config = dict(
    d_model=640,
    n_head=10,
    n_kv_head=10,
    head_dim=64,
    d_mlp=1728,
    parallel_block=False,
    init='uniform',
    init_std_qkv=0.019,
    lr_mult_o=0.707,
    seq_len=512,
    train_tokens=1636000000,
)
Each number is 128 + 32 x the weight over its row's rms, rounded and kept within 0 to 255. Layers, rows and columns count from 0. Numbers have three digits each. The size before them is the row's rms in percent of the matrix's.

# layer 9 attention output (transposed), 640x640, rms 0.0624, rows 639, columns 384-511
116:149151137113074141111096149167076122127110130106150124142139138147123130129127135168150123154135187122134128145075146127109168145164164098150179136115079106126142121128112159084101141116093165153074140103097077170114192161121137111142114154110138109115083157138210132109211181092139157102162131087134134099180116117141165122170117177054121133136121132148119166110118116162132121079093
# layer 9 MLP gate, 1728x640, rms 0.0811, rows 0-35, columns 384-511
103:077122137146150158085165155136118133115096136116107105172110144143130113159159138145113107105115128133123107136076189050134172095139104089101131105129122157063136149163124140101157078116066136114125131124140168107046120130115076092082129178154105132102137070138119136167073148075112109126210117160106130157162168123139124126145107091127096144130081161143113151150075144155157160149065
097:116184159131061181127132133126160154124152127126171104169126101166113134125163082075114141168122147120197150163113168155186115155091093115066129161120106166153169095147097116183124104147128144143139108093109058135133138136139171107120127114154114169186133175096083158114173165151127112122151065128113154084168168114134108097141109127143153117116088122108180105161104035134171167106179
106:171193104178135106105127139148149171196139131125147128080137144140159114190079195120103110110089149096086114147178170125126136164174093098163117096179101088094096168219097155139151069101135144139133141092100185142183083142158174094159158115141128135126089126111099081107093174129196124153138113142183124113119119068078096109162116116181116110142120128204147177090124124057188121057100
103:100149133131101176149127090117089132114112124169095117157160153081096143150120131091183165125147191186132101121096094113111097173152112154104103108124103167232108127097131081126084048110162129090119094108106171100166054085117087137102135110182106136080167121159109149118139138149188069128133064196079174082157114205142171156164105161132110131098135108139121125119087093149137135131117
103:158162150140141141089108129105107131147125113119106127164140124116110116099189151139119034151161082165162124105122106114106134103085141068110128173160112148122131149127113139100131137128154156160049112080058162111207131113129136138184135146125143166105106104139209142142081134118102075109109114174132137120158131111175106157186148121152105090103183143152081123096154044110143133114197
103:122171113130150185148135108156129167084063133149132140072104165055137151151164179138135115192121084190114080126153184094099143196134090050176076118140123129135105123122173194142129153157114122172122125115171161095142172177158116151130121139156170067100060160133113119126141130171121052116114058135099137068156189105103108138117145092113110123088141150141138156174128153090135130120174
096:109130111106126125151161122097153130089130137131109121134133138069125079067192123129146103133106099105153141148055089117126142145169130153141115125101084102114141149110137120082162083085164121123096124177081104062065106118164150148102146088126115151127163061163138161094092175143140088102153145099100129184149131113118124128117092122175089095073145125093056075132143179140090162086123
095:181132089164059065093131132169191095127117069196145123133128138102124147127122098133178124122204082137111119139106158154106129104157093059118106140139097122126173086117132161104150202063187140122151099140131095158095114132161148084114165155139118098132172193104103088064135161112161129113105167162097157144088103132142181141152194144106130095156166162097165157098148157161133087109151
101:188117167197195110073086160163140137169119120138105086175124163174114153172155201111144140127077127134168169104149152143137182137138119134121136075159132134093165148145146123136136144128128102129195116195070053143085096143135121084117134150120137105106153158091121110117137118084133093115110142134121110144141090134168136091103149171134140151088185089088129126099134159134160103164153
100:136127170137151159133151101147104156083136130139167100118125149147146143083099174160129105113104131152107153130154139113105134113184155147094139173138079123112142153138120131129117124145128124116112188208114196132087091141102146138114179135153072112085125132100117165050183145090110093139114128144102210174135065205148158109058166108108136103160113095157116124170148086143099125103179
099:187083111150126115154151145134155111095092102161114127130191126136152137159109130117114133177104108082122138114107144165187157080142087103160169201136127112183086189085097138159114173120136140132110116154184135125146130128110110180207162130100093142146175118140115105122132123169118099164154121146127212121117130140125155106159140095075117159059155127160146069121126053139137163059104
101:165174125116119195093074144137121115161121147159123120116086120115147095156146123115102187136090110136132156108117154161169106128205148179123135120141100048095142138148103100095161151144150123131093135097155158095152111100176126128144131126087087130151049104152174156115083166101149131139101114101164138141108088110136154136142051130096182147053124157072171101140117103102145136148117
101:150146132158070168138098114088136077122088125063092144102099083161077164084071118085101117131106184139098104091186167126102147104115164108122178095098077083139135157118120165103123165141211131207133169110140225128085155097141159119131159084140152157118116126104120110089137190155144116162146109127149150155164119138176108110123068042113163060130200202133177097100151157103156115111097
100:141120092106135174050157121136140099070127114164057085117174135124178138132136159112147123109127101181172174084133157144108122118158141136142126130136112099159108136112074160181164114142152132088135098169139104084132212055127137132092102122147194149135133106112151117177193125065116089197165144161090117038164138159140067127107058110182158093141157179043153062131168124133146107132161
096:094136175132146151102130170152082090139123110111110108168104109065158159154136082119129120118139115145111124107109115082103155122105118091097091178174112157059067142090114147109081140178121103072154090086152093135180129133184084146186202149180109065141178143079159123173137122122132127158150136144165103087122058134086184124166104166196145181094085126174095085191112137120158179192143
102:197152073106023173106143113147082064128088185182144151163117065134145126115169099064139155100124130165091157141196139110116117140121119143102091128094088074148154085140108137150131138114089131131074106131112198083138106096133103029160152082128107062215125132113074155110145119087168155127123141115107120207154146162105109161115164142108098180129141156154157160134124065159150137096193
097:160126131129147069075189144140130117169158198139142147128084119130182145093096125124137058211146153152149109098156143105152160190174133151159058121097123062136123088170114200105163143122146114127153104127086166085120124105111169117122106119175151097122163140122149083141138166127161120153093095093161091146144155123041128153117106116086152129108135090087138137142120163148091114176088
101:114136156116175148088062060173149040115142126185166155101193145149063155119131158197169183115157130107117156174103088138118177117123126114171103130145144081142162183091103126140078087129115111154119091147131150157152180127160135114041201068132128163147125095118140140158107098126108110148146112109079112198143139093157099070140144146122116122173077153129056134154082084136145162108119
097:143106136107119155181168144099075112146132053106097144155112113165198142156078149121176116161118125151096133145159143113111148162114125193111091139115141128062125141134148101161156097139086103158158061110151165109147143137109090160184103097095076094149060075141077117133203158094166110129101145150083113100135103097126102138098063087156182130149147094101092088134137106125089129113133
103:150089093113044166087079103189118105167101070103139095067132126131102135088124106136181141097175151142118149158131157150114064093134151077116111116107125077147137167134149142107163107072195184203113102156163139122142133104151066099131045118113161108079139102099094149075103189118163147156140173093082125102147138154144120099098129075136102111107141067148155144152129205153106115094157
105:152125118131108161146147080101125148133099124093200157071081148107085165077114125092182162161127133166162078178090069112109131132191074094095123130089125082174108110117151054129152060141146179147097181132122060114121111122159147092132122134130141109117159109108141182132136175138087134127101177137120080150032146151105093124132155237099144109179173069111111154143123115163101118150148
100:167082141130136159096154203087103149150093144185162117164115093152156090189168134097146163080149124109166133140132122146182097153128120092136155141126089131135123127140125149143135147095097163073152150095145102147123062112128177136142130113086168128084083101165152190060155109127132141094153131078147154097082066197177159137110155144110147131114074128113090123155113089133162159081156
092:157127108156129139112130144136152114146108088127125110069179102182063164165105111160081178111073099168121161167083185097112211127096174132075162122142116138129141149074167061140110110123160152138151196153081127148114147140103153111126155094174120074146137129178132087131156100129108146152156143158093108102102190122130134102141094106090123147085098107095099140140108108156118094122148
101:136072097149096158092060154022088113070127160078160108099173135115113144200173159073120113091114112169108112143084131173136097092104117069135136102110128166115144112120094178167101126150051071135113089116100167164145097140081097091184138140124143104139111166134102125156115149133129123114170036102110131153114176125169142152143128117098109126098110120097112096143060137103059196124111
094:146071138077078102117161130111107139096083157130117112208172156156120123151130174120116124133114137136167158134126187138106142125126127113102157167161120093158119115087111144175141108200154144128136106178175101096113133136160118151141114152114132117126097140131158109142125136108089097186074123089144096152068045169109143121140131131131097130118142159142110134108111177080088153099078
095:107134117108109117118185121108117120065153118165142096196175084097146108139144151107106131126134110102172145159053139113106127108119138094081149072186156152111083145111171119177149132075091108130085123145124151072156120094106165150139105093078100126125150101141133064089157172125150133124091133131156154160168140150148065111109059111137159146156129143108188162089177120152155162166149
099:135095128124091193133141124076145154113137182153169244121082126116121132117114093130100191190193141136123168090097124116156148104087137125130152121168155120157095164175093085196128120134128093135148057129088111119130113094170188107093173153090194044146130120151148032125113122165121108116126115123152126141177094118107201159074119086086149172119160116157173107109150135154133120154089
099:116131153115176146152103130150104127074122137054131125126112112156094081135145180193120151101132120121065141056112126098144140135159064096099139083058120177121076141142114076120168150135189091138125141132151134099154117098091102134104113097131119188108155076118116125201133088194065070082125059137080152120155094148064072198104208108138171105150106188151144151194111093140100124149100
101:173110122177183143116150125162080112137173088155083144138158094112089165155073124081145152178146149139126145140105088129123144161127132079104113154162159087106096115077130165099176132114121066167142094140148163124124120165109144140131108107184120122128143173147134123155132081157119171091112094100104151127154163144181119104071147105113106114076125125126084136140104089109101098157180
102:088156134200168183118121094133169148088091090119104120149113140105152161098116114059057144160134131161115080133111141163142096133191127151148138107090168155073095059107010183120167130115199127070096162051120156153120074147176134096150129163150104100131113121124139143175130117118119128148115083158139099163140099142135083161110090116091127149094152116109133140034118128098143065116115
100:121145111130142143124093117138085109105116160128155123109176137157172136102117097128134146146148133159122136127123114089150160130103137115131059110166165023090162079065093176091129180063102125166106112188096188120121081099120108169105170131152118103113075111109154075168113137185131143083182106142133119076145079110154114092150156104153125143087159123163124094109054092115100146143141
098:140159106110084154099104122197150143144139174119103140090091219190169151168109126115119157127157122133152159082158106070152094166192169182154090129135077133163115158184123149185172117151157128154137157132168171089128105085078136088086138089151156088083114125062180139132114159133119102151181152129131124164170131111159084140130155149117081126120126117130191135145102092090099180149143
097:079135088127141122131137132117161101124144135154143107162143135196079124116080121124129085151137073107153137173144108111123189101140108153179177150170144122127130186123175131146114194079121084067126169107151087151116119095103105151069125135134135086092060104169058101157114135108197075109059077191172115119151097135108149171115067081108206091119125130155094125149093111095122063128087
100:128188141153123113155099212206116132080159125108106108110114130149093108124121071122141138140101147117132175167166078119187142125140163066137128083191058046176055131142128160130132106110152152134184095131143109149105123124104104063069173080124124106098120058102103089102139145091214154196135164092121083123120106201102133134122130158100115156187101129124125129130137141126177135123108
102:129122149148117123104128153143182122134080104095076103089133118148081100114159099043099078115158137160101144102139107099160142110185168095156107141160146130167117173117125160102137116119130161134141108161122186114175102146121193080183151123171105098097091166114146156114122179099081122122113143196129103110132059163123144153119079110175119075124138065098102078129088066091147149083130
096:127122082145093053117139137197094098104169170118104135115132179123166126149137134141082097175162110177155121137169180135116161146074116109169149128144095137176149105143168127132128200108165109187141118155100107073116100163129138150119187066167109148115134147118100144148122180100139052132072170098119140153115117140116113117134150119142175149123171116151102137123101206181153148126152
# layer 9 MLP up, 1728x640, rms 0.0884, rows 0-35, columns 384-511
106:153124136103073122129160146095121110132139089114169102116097117130105140164097084091106102123170164072108074063129183156163168077080127112105201104117133137131133079118103150158089214145156140121143217071133116147131125114135094124137154159116096158110088138128183162141057144102218133089112107137157115110074115103144142118137106088105058217166145097139168141170066125084137125176098
098:146129181112145143136149109132126174049082179156103145100170130119101148112150088161124137157098153103118069117096149138086113109112094137186123147113093094115116140175081203110135141128115106088126120046101120106154146138177116163087169126136110139110157110136162126173099127110109121109106050120091124141121134065108134197154071111150150129143096080102131131091136101107236114138092
106:129096215170136062123056120174150072144094164160092130169127140074109130125164129161127174111025101088216160124122103149127093116151126127141136079139119136100109132135186129132099148130107112114141200132158106093118039113096127090122160189147114090156180126118152136164185149126136134129160125178175151124154127130111140100082186147143064161122071122129130113130162123144100113115124
100:128121117166150124115220129170161126157072119125116116148154168093138149177104140153172138122115189044141173118164117156154172078159149099125097083118158115123167088090098094088125160129095108195123209175136162109124117128178169105102121132120161108163130101155131171133133152154137159097179095095102078128137075149147149145161091096170096156114066119092075135153108102105131185099140
108:157066128154127134126117127171122147116115136118147156170121118108125106129165196158123126085141136098104076141168155094130112120149138154107149119092094104196159148106109167134116154134094141083085143148119100196175151150123118142117092083100163165147160082122178096054189140146086081131116141144127148152151107144110079105173127123067114130092144136133143146123149160137132104128107
101:132116114108080142125109122111138112154161166154153088148203163185068110137123111092162122141159104142162137107082162120112098082108135095129137156083090163137200135129136078113148152116089182143126158109128100153126144134115146125140104144164135145123214148160157164176113137129186127126142139148134089133018116127124096154090061138125132102158146092131080169109163127099139145165115
098:133122095149107137142123156207133174121127132139134124176171124151099122167118122049097181155115129124059131113082097132148130098170165120122124131124133106125159084148085120133167138175155123104083067122185129112131169165169116134089086103131096050122066084104074128120158117106159099166180064189124128150166184150145184085193158110126109080071137044090187097173088107096178136107121
095:077116135127034133105128177132140142181176115125127124138089169136086197146109094143115135075150148148167113127113171177155130110060088115107052132173137085164143141164137111091149115118167125129129120058102175172147145101231170148171171081152172098138077156185155188106164131107098184145126094112126184176120109131105151130177134167153151172118184185102149209125121141133114111143106
101:137111148099150107110098155122077119108108144113113147079141129153119155131176145116170099125157174112135164149091117164146087154140170206162106108123128207126132147130151137116095172120116146129080120156111144112175111152134109131085141148181129146104120096171127028120102074126109140208106115186192049093100119129157166094111092166143077092145089091174127112091100134154212171190123
102:099176132156078099091051189131079135154083078152197177131128094141128133121125102160116167082139125182131103164147084176097142155115142116098095116170117138149112109054126116149143137073111146095142147125161126111120129122131076106127102079170117099130104135143116103135084103091188173089159138153100098193156171105134143191114056126157151142145078124149096107167132175100110148134082
101:158090150109148089156104085109076114128105100097157090075089100160109189158130151106179107088109179146103111126160163128194170149150192123109112110220161163143144121105119159163160128150104125117150114141119095143108124096123100121124060135111134120129131224068162148098118151105133142145062127198127136112118119128093091098154105077147142146095148127140126148203191119139159096126105
101:087156146114142124089164155135144189195110180134161141119177135093155181080166048139153123162114110115113110161145102098141156146092089154070098177116148201097128115115130140202138186113163076100124128097132132144107101139101114058147095199084083087146074144131126157172138124081107111092109153152177137083138171115156179138112177158094098085135095124064102118124124182141091143178160
101:119105135168136104168082125091094077181151168105129085148066096120149121116134132129087180053132165098183141140196142145147106105137133108090153143130144142131100081132138092090123087115131049108108102123175160131137111091127124174099157101120158141172107143169133149145106160078157183123163145103120143143104163196173132090174109125068117109137138153101141127125111101117178103160097
097:087162125112154114180063156133096080134134121128173081099107174174090104124138107092134132167072146138137139145101088135150130110161096102104154158146146111136110153162154097132107147137149159120095123070083206127144146133148147090108098104163118137174126082122136172102095169155150073168113074122128138107059169128128101097116148117058160171114096110087146122121135106165137139095095
097:122137131083109162069109147154106189090124187111107123121087120090139116102086140143128177118121084087136178100117045158143158115115115109122103123127137103065160131070165159156095166108165105144110109184111157138129145152092144116117117134178086140125149178201071157142055118110136083116131139132165109147166121130149129151163068178110047080103078126096124136060173152080085159126139
103:115123123131107171075148137102135101119026164129124107095129114150099098126142152106097079136177091160146150071154124163137096142155194113140126147105057155168124114149135120147050121132107128143135117169159181119131141173089159127105144138169116109147092128155079088105087125134162130135186113160145105161070109094156110145152181184072100148096162124136131130134162128138178108158110
098:093129224096084170074108167115148094148129179144133068092164123060095143146178188075113143129078090084088129098094088134136088115146102128149140132129172137135130071114102068109129140081094139126131111149102125116148133151151172113232139055166108173176106161146151141095168168090156172147126109182128091187114129147126134107129125116088153160146144122074137150151074153083071138135164
100:133119138142136113132088193135136176208148126044133177146139161143109115162134163139134138142182114134209126120134161159154148099110102165153188099116108166112111082138180134114111125167112130122106138095125154063111102176096149191101123127160088179200149115127118112084117107126102100153049089162135080136108161192092181132153114109159135143147113159083119135154138131122163126150147
098:142118128131132169166149101102117085177102109131095103115149148151096122101070045127116107112044126108112095114095137117162150083120188132113159092133099116151137144078124140102141147117091072095158125106120153089088031029097098157154163142143105168147161137149144155167052128052093130109120132145115121101120120144153141092113154093110091113145061142130132120088147128185186158195081
103:096069085136092122128140141142145101152094155125027126098182171116115142135168147112135121118134122150163128182176095108109160122162171089169149137132152097141135129139166111119161076197086130185101151161120139145164115157162117139103082118102120083126125100087091146081175158126112201151126149130141117109157128155096105162098102111168163161124153105136130171147125120084094088151168
103:094118106128171126126104075228126157117124103083141116095105170121182165095138172049114090144066131142136122124106126091142151057129084117123138158099154105065123093139177149150099189175163151054100207142131141074110195203151149089092124106210116130168133104077132176177173140125118168127106156133130084108141134108136110085182120153123152173185118084136103111164113101055032084157070
098:117073133115084102150116109096109137105067168131154155123131109103096114092153155162119054160132132067172104169116068113114172100086148119129129150100118156110122122125118139135120092094079129126110108119145114059144188086178087138225144165097185095078101106090145131126124086127174144069143117131104177205106151118073141088138034145084051153099104147160174145181137130089163114102118
090:149097131141075105131149111147198126172140080172129075114192098189126146142092169141166116101095181136135148082065145089084112134156160109141126086172097132127160080096185082119164092097211135154196171118121165106086129151091169129095146129108059137143103091127123100195055132105107137073123150123146128137125099103132057116127125157123096109120123076122123192106113099136154157059114
099:072094073106171152168133112126106143147157110173136145139229165070180153140121153129129184162131147157121099093158176158153109118162081147172148151091151133104086080143119177156082082100172125085147211125139138099112168155138075096069150110114161121130103088154140156093163101129170145144110137139120083108100130097157090070169166160141100086131155169142107162133111131170127094124162
093:151147155171138147130119156173102129075161193169170108091094090128091179154173077105054132117185141160093093096123156062138115126150095183152164138083139125105126131110170062158163097141126167151149180152103156117102147131092121104112156088111076104159073110132133126119146084173084153116132107132132111083140082070072079156128091074196112141129199102085086120171167110091146098175132
094:138092162126131107131085108095142110175085161164102114138110097136128161123158188125173182111142141115112155169081167190150135143136134106129161149164068107187085120115134177108171130123131125160111140140127133112132137177166111092127066143102177149155141235172123165122093180218115079120080157170103093149155117175156172122128166073098185108071119095177172109106096113126152162141112
102:176137060141068099121157153180148152156103081081117105085081149151125142137119153136093109140174179115112082094098072170124132091184141152137107101153107141111096111192194146062182076170151131121120119128163141127127095108114110114138112115147144136091133203182090133137058154108092151133144082136159117175109164162140141170099118101110060060138147160161124138116096123165133106168066
093:146158173159158109157109116120085099067095133124112153150130154106103135137103102127138102130099137161135068147113122168122125169079119125187148105125121119116081108156155122130119128180108112139137103129201084137107076150128082115130079106111160184093109110138142111107141121135134132146163126165103121121102115113065172059131099115128113115158114126150109092112112129162162086159126
105:140153122098111150116151136092110146114151112145134115105129126133121170134137109072113183178127131164132143102118152154087111123174126150143138109167123152135173118115150165076102132092102138076191106138124153128163149170086103135099173145161122108102125155141098096135142132165111135140083134101168122167131134110136167147129100109151134133124144169124149176177152073135164132080174
101:184126148102187130109117073140077148099158129161076121125114178145163111121083139080190118152161095075123083139080173116142129100150127122145121168117086102132136106100164172147115113138075128160137089139155122105136134111123113055188159112113156051109154125127141107123085102184173105103133108111134111229076158127120092114180141121145138152122119110119067114123055135127133142108134
095:158180116167129159103100156152078106112113122107081125120115130110153120115152155145135112227126125100140129149185134146122184134130072141133107111146215154146141146189076100130164104088088171176082104130116155072129192196073144161120098132166127131206130120181072150096145118071198100153110101210112123053112088117112117110119149131123180107146189118154176150132153119089034103104121
098:130121085215116159121173077106154114123139096114102099092103111164126093088105096158126163044157108135114133162167080131188165139157106116123136080117100143100104115086122155158106123158083099124137030098139065114112124119102098116068149159146144160113124158090124180159074125087133164153158112094046166115149136081144124140078109157157155152087140163144099063159185174122070099164098
092:071131170095113056099182131118111110107182164088152096138177095186112178096133093116120100125164084108115142123150116156118109140162111176116145143127093126102156160095130161147133156104082112124163088122108125154125164094151074132107124096074094097164105136074121125112175127151112179117127117097143125097121093096099139157079195131125156099117115085120136154118107182123128156107104
097:072112078107148140124202061107098129164080145098084087155121119140136086094126084111139153154153139173143144142095150127121161155125104141111097167149165139124094117091176162120101109125168106114129149158134079143087146183170114115119157118097061131058142080114121102123105129129107175114100144185082161094075135100127142123183100093153112169081137133131147082135060113087102100162109
103:065161115192128130097116154108106102137104116131081120102165119104067121175172128132171125161178160080157164114105163109122100096117124137146150111102127176143119128109137100142089109165172152125128078146144160163168101160187121098097156119085148154088109112071167068080110134132132104164154116133187097167061132098136148158134089115099141099145070128139122135078141121163155067155081
095:094135104138171114148139123101130129094111164122159191079118113124086162126091105110143156120092166162085097113123082127183092083106108161132129141163104141143147112137121170130105120131124117088135153091163195150094073046111150130096158122109150060182145119076140199161130140132090107166132097195068072113157147142147123126175097132131082089135156157098081110133109138112158063129142
# layer 9 MLP down (transposed), 1728x640, rms 0.0522, rows 0-35, columns 384-511
105:138086165185095045145121101136149109122101111108147054059164137109147175151120146113145108150108124108122150138133152061140142128156159107057191141144126191096133147117120100107098176169116159116114176178099124085104124074115202145134110194094078169111127142064084117086067153132133167191078174132135156129096097142060197160165156133138087103113098115118185155153143190127137107156126
099:116065128139054122155153189130127107169093094174087174136190111148079116092155122180142155166120151098107157072154081097166133089114104088148095154131147134098220127145162157164117148130152058163084102157136118209136092124127115126183085106077161122152138120111110133160119108116106186075119125131114073142180131141158062121135165113152166179163122117072110135110188170091127193182106
104:148120138188187117124168137150170135148088133083123134140145098162167184065147140160119133170177152112154155165111170216131160040171166104157165070104090084095057112075088121155138170101122119137148152101133145129084080158139093195084058137139114148113143172133076144130103135124136079143114127159181136111081173112115072092086119157089185114055118147116121154122155090144157147125139
099:134085159164134074117183133103172132135110099138123146069160083112128152083116167139112099151128101142124196163121125133160193144084133147141141098101131158087145139139145073103109115126083144137108113089100075114106081099181119111131148189132062135136056122106147126115141116179102219123082191111164136103123117130145065182104153154191088092127128139138118138158090129067096102143060
103:150115154107196132121134125154151131127170113156110145079125111128133132144156143115165147122107132109160145148090148104061181156121226109150166144111109175111202128087143145131097124091095155163132145092151066112098208137071082145174150140152190115109155082132112146131143160090162098141128077112116135100101121129047172143094111096137085081151086114187085091211112134145174125174141
098:173105125125098141149142113184140143107090127064192150143123109196099147142133066111159176114091128140150079080176105100115184092138107141166093153098143144111069129083115132086164117111119087152174141154108092124142149118141133138109086109102142129163083142107081109098078143144084184070175142104102091132154147079154164116141071124140118150115098133120133116102112174093068134160084
095:102082143135124137135127097120176107162105112116168171126063086103153053068164127124130084063147118127134120083120100156121142117087139072105150132156183129096074164127146113141176153054127148139136111166075089125132134189115063121130147141141137173096054188136169099063096128147152161112094112116121142119142166151141104084161180175132128158095179130089112143162156119148095161138125
097:123113079159146087202162104102134110120126080146108169087154109116132130110123107154209117112191141096078151136060086093114093084096119148149098129152099054145130166170151190089138149162126127125160185154130158130084167180129147103171122163149107091090119117162158155119125107100142106135140064135100089145110124162171133115125113078136158103137180124187161185171139188108097090133174
102:107106148104149086151094154138135123121119074114171113161084159090102179142212095137118113102086140107150096136123166117116162160158144122085115150117122189142118082149143143033121082137096142116141115197153088109099109183134150106125120177097116161141165058149161103140139189091089122152072101100168150130107103172155180151130184158122090112126148121168142120175111112119141148109140
104:148084033133153153188097135103105129121102175118139106170160119155160133124118100168123116090070092142095122056134145155112153079088140101128128066119120175115077098145151128103182125112146131104180186113132132154101147115132099140118159131165080073143098124162102166158128188181153138096092149136143099097096108136116191192126111143184161132198100089152082113121128160069107144172085
101:101089144079132182095070149129152083184105090116096168112104115103103107100138133171148121125130203134131131107071106163176148104202129082080154138091140157076121135084170138127104172178120082136100174126055151146112134145094150095153102170156095190119081138213114130137136135178148137110191098172129091120112070116181148117123125119125139114141151119101135135151148111154168086164163
101:098099183130128122117150133155146222135141136142105105124137104115164144154072153162138132136114094129097144167108138114136096170176115127092180127142115173067133124176129143095161123171111104119142140108119157137175138118162114094136138102120114037076111121137137113118174096119153141147104101143173144061042132092112160132094112104094081115129105139118137150090173148120027182180127
100:136130184125128144161169116145164138129151135167117096106121112130066138106099128154144086102144078085131124192124102206096118090066147107123160176136115098111111132126135093109098138144162119092187127110101125110145122101122133145136129087114185086155142085118097112185152155149142051130153120158165146097162107126123134095147101151129124130128118162077104169159107085144076117078122
098:137145147171108117121107114159184160181165111080169134118175065107118135111168138144113098189097136108096158115102164188168153106093136125198143164131058134108093121129096135179063156084136063142114120124097071115126157171175133131083097137134085149148191196123101093109166097159097152145121170185105131137123219146146095140181089146136161133092126091117116172146113154132153098077150
098:124068122084125136098115142113144192124086149179127131118114111122113140120133119157154128160120139107103123187108116105139148129123085125177191120166130162186155139157161176147140124166151154145123195065092148077105148138120124112114074090122147155164082147152056152102126165106149111196127168111106127107153100118170142109110122149109114153163118160160142168137159155161164102143110
105:182129177150163142102081152102147123193062159117137108117076087134134068142178112124137112157152146088091151139144147131143113155199182138124142144096171079188125196116158051193116121084149133105164102088140133139053178130038134054115170128161133106097117167175132161185147135144135120132146150123171132125112080140095118165124153144117123120091065145121137122054139078142122168073098
099:089131143152081123107198115129112109152177160118151109131120162132122170123126108171104169167068100148143154183124121095104177121114111110153120100124127145098126101143133124145157127175110103091167143131139128049176182141148152105110149116172205083115167114155174163171066156192097129140128079152143157131139149122205120103123150137124125115133143061135120122130122083149138126073129
096:162110140087144120102145104129124110138114109131126168170092066145207180165125053161151147120177128140071104165163162119158098106148127062068150152059117133153100092102142118099124167055099137140099127144122093141166081098123107179128131197130110108117168129116132118101152112098092157141139174086161089163100105120123135119112149106155112171177172145102054072197101098093171133117122
100:145130136081132157167211107090112201181166155132129086123092123111050130134127143166152170131161120170094138148162054140088069076111161091120120201147110074140113100113147065101099124113144219088186118122107113081102148154188121092126105074135163105133150101125172098102119149131109167081138149121152190100128147142077116124147145109155175136102085163121096152138094079151108125160147
106:107150115109124135149072092124135105126143133100170139123110130147088051106163158106119172117117170121142142090130157143166123072129102149065132127086100183097191133186204139143124089117118161127189079146095114100141097098142149101113128126128108114143160122177146146112163107206146139118143063104100109113107154110127128088168111128107123176189095200170149147122087057132147145142097
102:136134131130105094154081140103163104139187116139205112094144184118139130080108082191164101141178135092122099058046053119142127176130096179123126132076114120049124086167122158120079150141152096170139099169185116122097105144139116124068118113149101129131124122087152142151159140102110085108120124139168201208163121143103102131168173153150082122142099130122122125121094141123086124148094
099:134126119160142151111151161155119196106147176142075125094138096152105126110155121124104070134100112145144103097127127074100133122160145036135172103143119115140183139129164174191110107096108127120134135128114133104187152134167081127100128151181150089108171169159132116122089159160165156120104136128073121158137155131091107139091166147200108074143164142138157161117178077112121127081193
090:124121157113097131120154111121145146172148136148125103129146162141158106111109152127132081153156123107140150132165089185144119125132108115141101142153188112130134154105222176108123098136084103115093069126083111124165151166109129141109112131145114134118178130079136128097154135109117095053157084142110148154110137119140201128128148096155165156125160098154146120122153106062075127128146
099:085155095144174127169070119147085164145134125072130180131129132154063130174134147135096125126115103125131148129107133183108111104161121094192112152095126154097138120070109163157143197086174158080168116119099082146163155127120075066147125130136121149158147106136140152157106121069131115099088166151181183131066090166105144117083049124174155132127130121132096137183117148075111166152151
091:074142135097145198107103167112181148097106136124116121177122126074108127094127149174146117129138195120080143121092069153108129087161117126211139082154164164162160172140191130091089087087096096126130123176113128164125106002145147160147139098102115091112180127105124113121182134104112107082109126102102147192107170106132172122161125131091179120132088186162144145114076158086091157155143
103:121105082129157113132115127139146109142150081131104081124144118118105140096134159164167125143171139134104127110147163117132125117142081149130122102144089125172145127094091090105176172194143116074131139151130046124076111213156100141136114064102171153146109124133089148138141121138085061118107142175125142128193102140163107130153170073161142108097102173151100097089174134169145142144057
100:166152112157185133137151083094116104197148100164148102179151107160148127102160119107099094122164179115092096083172140166155125126153126163105142108142085150108117113136145143110141080117061132078139133139136162056139081171106095125074100139095093131163116117133100149154130135119088101134148119099159155193110139124107171194077155111129125089098163139160097139083114093100089132073210
095:135148131169122052157170107136146176116162097097158128131102130135097129090072148065101144104137109161153176099163153159126163112101141103093117113087142063152136136143167150121109162114137178156149144044072171117143136124095107120105083132162121086129152138164143147119178098190111147145071140120088125153174109124175108053100132172167145120138094150098126132120187123128114160126117
097:160139100145131142176121157132095101110088132083142115124137126132185141155135058114159168145094082146113136182108165164130111125180155082143110087139175152142175085076086105125105140037086134051109109166186132139053057100156147163092092124075127112092167102138135098160107134127112122094114165123180148152134103162105148084175071179100183115123170131100093142131150137139082125150110
100:101102101118060089084163135129143137093147092089131140142113187123145120145108141122184092100161025098095133108119117052130040138161129086152116122085157144129094148155144121085091145101145189149132140117170109132132110096092108070156148090117155086150078083131110174097103164155129151147145146114143135140074096168088185158133133071130130190121131127127130132112198145092161102113093
099:139171136130092169102142126128116058102098107157173107095137115108134109079160070119063131111058140111169138102048105132189143133139152165168130122064135134122150101155127153100117121173059130154135123099070128118099104100084160090092114128096081109164174166150118135154057121057159146089140133071131088154089182147088124136168135135134114112119124095152088082118126130089137138101158
098:122167150082113103151150139188129154070104139143124172165055076151088191117166130155128104167127198076148136188176167075105111130119188145174167125118078141099145100092117128039217117120161121163110132152141153132088168159129135087154108085111172095109080090128094113155115124143112191177154135101104158144121111082092127130107124132136158107136132112121059117108137126097142174110131
096:156091141090098200092133090151128144095088140103104113117176063097152128124143170137133085089153132098155102122083131144090203179145090154153112132134176181034172070164143089182120054158145119189177137125128122128124090135148063134144107106149103129169148133104162126121111140130105151101133092152107156139123122118124141172198104103158125137138087130189130156126161193131135161124167
092:106151067136167164100127131121114194117069181139127119175161120142156153114145152129159140204084157102160093139122127107119138140117103162148100131148169178165142154150111115069122150080131094121099179110082074133080157149192124140141152166126172119087156165071107178053087118097103189093061071104141132139122159124197170128180144131099143149120099168150156122123132131136095120142165
098:149110187142112117106116131158156170098145120104112072147191089083129116146160158144117123126132123184083103132093121110139148104056165081123126093116099099108110099098097144114121121101075139170180139169115092128121170139119144104159095179172055102113177088061114152140120138157118060159123112103170130116147161105091152058140150163124117136129170135179121129084148161134084128167115
101:121124154060176140090158188135084099088107088164073152142120179126162172128120119137140114134163126147098221114128115156108106148110099119129127113152182153084130103131087128087126090144139120110126110168136114157086079114115130130111066093144219101089118089095131102093103099142098150138156157128121211156098097094091121199111145100143168148099119143177194161137129153118091179146121